Each number is 128 + 32 x the weight over its row's rms, rounded and kept within 0 to 255. Layers, rows and columns count from 0. Numbers have three digits each. The size before them is the row's rms in percent of the matrix's.

# layer 3 attention key, 128x160, rms 0.162, rows 38-58, columns 0-159
107:093115130119188069134091096187161083182167146162139122070170109127138078132187081118126147138144076106034171104116131088124088052150142134171082124188140146075116094082148146128150165125144107168153128207119168138157129155087087150098147103205095157143117112131094133156106130137143150140098170131073157161133092109096082152090167098073149146172093144114090154107134107153122130139096100098085119109171153103141123140142159082145156149164098127098109167068101102129147142106155160
111:124142076120148103036087179139133151151143106115123128166160156127147074137150088117233148135166169172167164191067173144087103166106161160077103087117154167177125092105123123139142171133138120141134136184137063125139123079139141101122142140107191118091138155129131156077088154135156221087151095082103127127133153117127166171168105146094148144102134150124132131140065167180081131175158164130124094137149179196131076099094112125119109079138124107132131163121079113134116107111105118
113:143114064146036173110147072101131119160123144165119123100145094122147160063111093112149086112154218109068120104138152111127177194066114139097117198121046113099129145130089070169160080105119101130084162139139112110132143149128116126152102153129109110088145125154177130188167135140096037089150106142165142161142150140124172148111121147084161160184129143108150118070135126184072123119122112172108138114127210122133143093143174141154136087105129144125164113181107138123094120146132105
111:100207125167153099138115154128142184077149106136173097133194111155121126125120137138093188174197134202106122141099072078092104118108058142134169101095177138124115104101128125121200162145178066110179132134177195116112145142128162127172128135154197132172129120108155135115069153075147153110158128089119180137138115154133147122134112109156128076082073159094086122124063153123160119098103114102080133167115155117153077108125119140119130121148121118167105108114092154153181135154208092
103:162148069109142154133149166152180138128124109100065160193073135202111101102134163096100112138081124167111120219122119151199118114148102152126163185061156074133168182144124153160111123101109206164144120089164165074109172082136150145084153095120066135103130167093091103103100133109114147104118136096202120138132120115142127133135104124139116126081117170127095122079124143099167098134089155095137166127132162082131123115108103104136105135131171179158110118193095211151099135123105086
112:102116123122161114151151142150191158198135154121161094110115135094124118101143099103086078101125134157133121168106129183137103102085128103162166089140098055158080083102141132077157143136085158106103122079170105133151074135140169133092102124192107162103090124158141126144082107119155088120158114090149149091160127105160149088119141110132106106096187144068179046109161185106175110085172154166181102130119130120089164152150165164105157067162070160166155121119220169165121109122111118
124:111164127093097126130160161147171123093095183155151107074156128155110137082137120117132100122140120095080104145113171174149174174093115087169161190161086170132117140133089134139127096107144148180147110077126207089108109063211124068141165052169113130150109067121093123168206111155164119154111095150154108108073118149171125072171134080198137096138123100131075118122136137095107151116109100130144098117109127064105121104177131130165109129116154090103146100169131114174150141101112190
117:110183130168155087088139196144097141110137190143142113139155116112104115086125132105171191076132154080141096111161135139158085113131105135125114114084166124188156130163203155136105146139114136189132089110061174105108091069133106146132130108145104083147153166147071092145186130127123076155117197112159124086168100081142103153154178080094136125116165133119103135141113116111144103157151165111151087138157063133156073166199158098130205152129118094076105158143104148118087180165090104
109:078200154121104083112105128160171085141123135129166138145130124108146121160100213074148085127131116059119210066157089154164092160131136118098159128150111097143144084134122114156157180158156155164115177123161141065089107083110104120079141133140081120201118152168121100206147152157150116116065173094137158104115125133163106078090184153149112102101147146131120130130091132114147184131179164078166137135186172112054145106125109126138147119125109095110111132145166126148089179140092170
112:098126133170206088150055115145106107082072158141092141102152113165060091113114115157158119097092069125149184133124141163126104107173159185135150170080208145111135137118114148114074135069131124082140146108103068141105141094120185109101145178109158142105102153078124166107087125107097216092171132128096166101105105108133203117095119067080082146147116103155150139160064100140143095134104131155164104138105155154136154135098130112152136099171148137134091140163150083194120108122149149
108:114127042098128131113191121103089128112103136133121162121142137149169114129151145127110156149085179098117186159107127120179147131120159118118139146134105113151125132118105171132129125168141101083164141098158098143144139066162070034098116135180143114128037183128088129099105144120105114110129158106133216131101155190169144129095117109090174144127146099128120087088182102158187106095124083155103110077118114118139136190120164221140179189160167171104118140097121104181151151159096093
112:118109112114121186143067159160116206124129139117113087111184077134096165067152185137075162130101127113172115075111129120136167124146143111150135143156187144118117179113116095060085103122000145099167095141122169154171154140098120193125163176169150093087138120121122156109104150091098118136118158109159168094126187098110173167123139112068085174136140135101149115140173115128151172130130137120142133210144176173123121069126118147083117171122113112114116120143145137119180134149088113
107:141067165087095086167152111093152183149101072093198156136127142110094143164187122163151132156118148129145122098140159158098148135065168151159134130141098123066096154182141141113120158127145129101096094114151075209108125092078142172130109150175089124095148098144107171145120157157152113131100119105073070129116128166094106125158131163101096159126155128178141067192119155125172132194127124174104131119160102154043106165150107100135098075120129135086192074164116174103174159132159137
109:046117121143151093125107146117131097103095146084119124137094131098089115201148104139206114096157175156189096082140122118124212094121141083166102141179138093171112115158122110103144142112098127153099088130136152092138159174112105183144114128078149117181185087099118126098128116136094113078104133179131150140176162163093094133144162123066103179129063137131106114107106155215109101091115139136158118098136116112177198138088136196132142113112135115103167131187177139134131175072172145
119:139151101140108149161129097131145118102146096147133132117161177110101120090141100121182139176155160105103155170153100135102151152056179138116164102147106098090155054176134151158057097174143114155093140140125095159096097132146128113159193108079134146103179066137063128129176126138152005188137128139129144168113121140145130128082169132156052140139119129094113127134142170050130171103144135131152094108165086108190083098186127145105153119106130136120125126132066124167104076135175157
116:171077083136176150110177124145128166097081115093133146119122126173121203144159124126140158190100149161141130112079098177150086101156124114185132078040117121179112151120121111140067159183157112125169143043148138144138133099059138134145109143104168106146174118089096165146106139128143095097121103158124040170146127107188143124105144107108102094098151189127118180105079146118119052134140135108161104116134152088130097118165135177107142110185182138162116112104137141131074077150102090
105:131192127127084164097154124120157177155149146185153165208215130104104205117126089144082111098143083119151130202129105119148081160157174112099141121124129169140127085096165143085129082154098138069073114149104158128110086124108090117153117148175112184124158121166064120161114084062134059119119109171140138134113082060092110112120149126101143153139132150124127092131128076114113125115162110094201119109194144086102103169131134131173070110126124146092169145150163176123124119148166125
114:103168159191086183096192130120120195064131192122171124099119122108161173129168083126135147123138133080096095127163122144097103163119141147119110201146080063148179154117103152153133094146123061096137161071102094083106139144164151165138124099168138096155194093146124054133164146159117086183196149075163152114120137117145146115120170128080151127152173085145106088065162118134118091097145147092138117058094137121094135121151100113168126073109129131128113155170161111097155135118098107
111:159151142156095154043110106156145184120114096159102162180089092128142140158091167096112146118176081124199171150102222093079086175131118096121137130098137140111109136098102097145124141148082158155192135076141095118117145159120163165133163200070061072141104113193168108072147095166171131181132192139125157119152141145131122120144099108101127163169123093125088137104116105112131101131113155140113180102115117116115165174079112133142119133163143144133117082108073194164170139131111166
111:193111117167115083123076123060191120103170196144143122099075112071097132151129093169139127112157146074135114146103088107087099087128124157081184150097156130158104161133161139164126149124084179134193059138153097144089145128133136154109100158107150160133168124172077100131124079119108083146104189133082137148103092079153093131069152102207093079150123138114099123102144088147105149122154125113079160146122160124101183087151126125135125112166108065128160157117076172154198145109098128
096:134130162125073187148151120098117140126121151167138132142083142047115069116148167173123193131153156131135121150185121099095112105142087153132066188108148150093128082140181053124118077101144143121114109118081136084116125139116099162100136133122127196097148033122122086093101185171128145162120096142161132137101219171110108118081110096123132131149120119103116149189124133212138105105121119066146145160163126152177191125172151141147110115174090128136118147149154093093174082122119092
# layer 3 attention query, 128x160, rms 0.165, rows 39-58, columns 0-159
113:145148094134142092137184087131087123118092073110140129138127153094142107128141039138093066108149071191161172133075106140108138164127120105073118112173132137124130080162126149171136085144053157098122088144142081124139146119124133156119208142103162130162143141102129099132147133153146202124153196109083145096135057102126124083157140203158094064150101151154185147096140116142163099151112159084177094112181126120101149159109104127109149141071130100108151103092088089134172168124087176
112:110093164140124114109111113106174102069109174162124121115111137104119165156182123127181082144152140134123158148079096148115165151170177140095064081148129142118128087146128104062127080156126186138116090140128156131154129148111102100119146162170081145119126059175137203154119129091105149124139116091146145077168120112071200144164115063145136124099167126093133098145126117143082089062182128131175100108128098129093084126110103137132148181120125182138170096127146073129102211027147151
111:200123080132169136130169125138166210144183115084118129149091122191070088108122063133077139102110099144135090132155127143122135121106094107133137122131131129100084073126141153119133119089105185108100096088141165123119138071141206150216150066097165109152118118123153094129152176128118154138106133159120115163118123185087089099118146123119121046110160126170095104093090115132206116141108088092144091175138092185122112140100106174149143117127111099085101181069137172129147110091181155
103:137121143139152141061095135182166073098157100146058100127124124168118174180095130164028108156118120142145140117124137112140124141142099139171097070079099187113186104149100116181158071158108097127136098107154115092106183108106144176117221117136134071138087175156135085103127164120145158170155166085086111080148119106122113129105085122140147145094156112071095139081147105090199119090163170149114086098133155116097155121128089118165168105132166144085110142130167186097124129170128120
118:107166147135144142066179156100179149102107171221159115157137119146121146122104094118111166117104104126062167189141112116166133166116160147099128147096073115118149102108132109126120135113103084159093157151145171122080094201164101148111100114205104086094118168113165140130100138075122108126199174080110075112111161092165138098137113165095109098149157187117141102122095105087152088106088113102160146157117123162108170119175184073154117152139107158178096139112133129103167135167057057
120:098115128084093127144153185124143109049201133127139142129112135110075203132159140112133068093084172078143134117091133160149176126138177168121166149143070087146182159171152096163123153119232113162092160072130155106192117109136144106142146135183110089135133149146141117140127167162079107129109113125144146154074116157141121112141090104140055152095150110150100187159101135140093101184124128193114087075153117164137108155176148083152125090106077114138159155094124133113098153077112117
113:149165092197086121104205084160151085080102097149127178057153180089134064111107120122119112076112173079123126084169177134128172145128128138132113140166138100126125130198182104138110147155171107103105128070160172108094111124143116185092072160105155101110122115119170105164106124115146113172100151123155091116092132108175131130137121150106116194190143073114073114113121129140167110162174149137095167168122104184153192095154133091148124120132121107085143149159118112057104111200109124
110:125161117102088110133159109103167108129112177155138111184160134170140125114118144118165119152178105117151110172168134103112119181150147152101125157136142159144175195163141111153202139133136154139113116111108151127135071104103085125117062191134094023120064162188109049099140081167098089079071107122113082126104128155129089152117151141187117100150215083154128105143151152138100139120131130146098145105139125126100123136087108103158116123085065137038137161116110132055150145148132156
110:137145143134192119126120125074094163163115142094120124146108111097111156137063136170110123116075130119135143142084125150145147097120074124118096176123136187164085120124082177148137092135108117066159096104172090133168123076155143131081183137114146137119191146134093132112111085080114117119137140119134043145128101169140128180117135100109142126168083144219098158084170117069111097212110189091156141100164112102115138130162125172123165177151193155141077149150133152127150048180093098
107:116148162154115131122164173133117101089162118132096190116097137139133114107096054104181177078118141116125138128100104137136149144131133120130164102120125038147162099142064195137145084171104061101111164138122114137116193084121077197162167147105112118149101134190123128154103147143103103089113105038165182192148113150108116099088180122067154141096151120126127107106135111122029142160163108105183124153061103131128136177071135100149155160129135109101083123166112154131121098152130128
117:129154097124103176124127097134070126200122084155095191206133065144132121126104109127102106120130100097152126127115087110171146108134117126126050108172096126081141193062146135115109117101141145040158088208169157115126163126068156134100098112168140119147126129098154137112079154139081124107113185105115144174129137124125160152181141084099126201173118097163113114107111134137182168125163112086132206176092133146120140083129104124136155159154199109131092115159143102125102170157094094
116:117103130097143085190152108136158092089117100177172133126140110134136100117119120105121117147143108113144126105150114145142106162107134120158113159133126124159161120071114156119089179122092088184127174146214200129119092177140143049110131219121114146095112113049188209130145168168154107095145193147121139113146168128117142158182153129154104159036118129126110221126134106142114096125194072146159082116131153109130107172079110104131108086118150145173133101140139146132099094142160107
113:024095138146136078123120109112091163149126100113130131097161147093127121165089179175155098096095124169164114123170085114091224165141134067138133170116105145127118151206160093105130096119188119179109134116152119142111125150167067125201095078149153116116136106090149193119154142112120115098190153128137060101068163159105096130164130141115129102126104132194116091118080083152104127092144119143150084086135089146129127111082144106105076146121118125106097142184143093159075181124107121
117:143110134139145145131138077101130091125127155106108169153142139090097109076130082116201156129181147089081146106086132145065148108170242181163141077123097108057119110120094090153078155122183159178104140150093114124160083166190136134166104152113139129146132153139163126159113145162157065152206130112148117144123108140133105147143047135109105161121089130093142146192175125138106065112150137138107100115116116074159094149140102129165129099121078141136133111085110075102138089095194153
111:102087096132151106147136139139105100063132165112114113077144078122145073235204086077144177171125074111101124099181091133127090117151053092178152089102160138111149129123128161165136066138114119129106164096190143114148156058134134133135130106088146126121156132135137108087147169168136103135163138138122125160114085120121108124168113132132169105138148169126097118194134101102190093198173119080161087136122131131110160114101127184178070076160154145130154080100111115115133160089074122
115:138145092117115148079161097096125094107171148203138133106094121083099144138119113155175131144131132085124148119160095128169087202130172122107164092132111078172000148031105091120122145143140133095139148113161135118135107173119130160129029137211166103127135095150108127121094109117103111165104101066125140120134142139179160076133109097114121147105121129130123158154155087157186116151138149130187103120189173189099077119132126087117120069128133098118114118092167137127127123129139076
115:137120168105102078102115144109201118045117145205169192105116133079148104123188083139187083127027175174172052097120125140115160163165205143152140169094126116141117086145099149121124123133116159153076093096127089148188151136174130127082054134122130105107140095117108133140098124149062102144129107088157113126120172129099118114096091080094150147123171130106175099093130129136142137101144154172179141117125122134137172108160124119160150118194081130139122170137117135121112157172162122
117:140110111127134137086051116151106188165114073173135146163103116100128139184091087147135106152107132115164130175129139109146128145136154160114113107122088140102137165143085148185194142152107131102155136097143154115069138116112104144178137165094057112102095054151102169102145143103100182153177136142123156117132171168118076116154140093162143118079156108096104122207161091105171178130118128154103217106110175102108162171107112116092115154154107086186191110136058126151192134149161166
108:148136141109098176136127124127121174069146148115119073149202135104068109124164179177126152157185108177088130116138123173108141153133131128127082126099079114124122134162172066122088120087157111122138126112015137174072117093164158135096139180133194153084101071155118127069126154113093124119168147179180166149092159077124122099138084111119145131151150065144095105091127110173111118134107135159126156147137160105088131174122102097127073123120131156105075142143068128162147074190138080
101:166106208129162075103130085107117124148136077146099067180116086091130130147152133182180117100107186167184097145146079119152154117207111114137119113117118183154127087080177088133088146056162176103095152174060155173169102107130134173138116121094153177115101130117094145144161128108157110114135156136165174143121170179151122135110189110114111167136123174084082111103129119131090101086127157136119100168058188088174097098095133152084089126109098077123121126127111142118124156133118090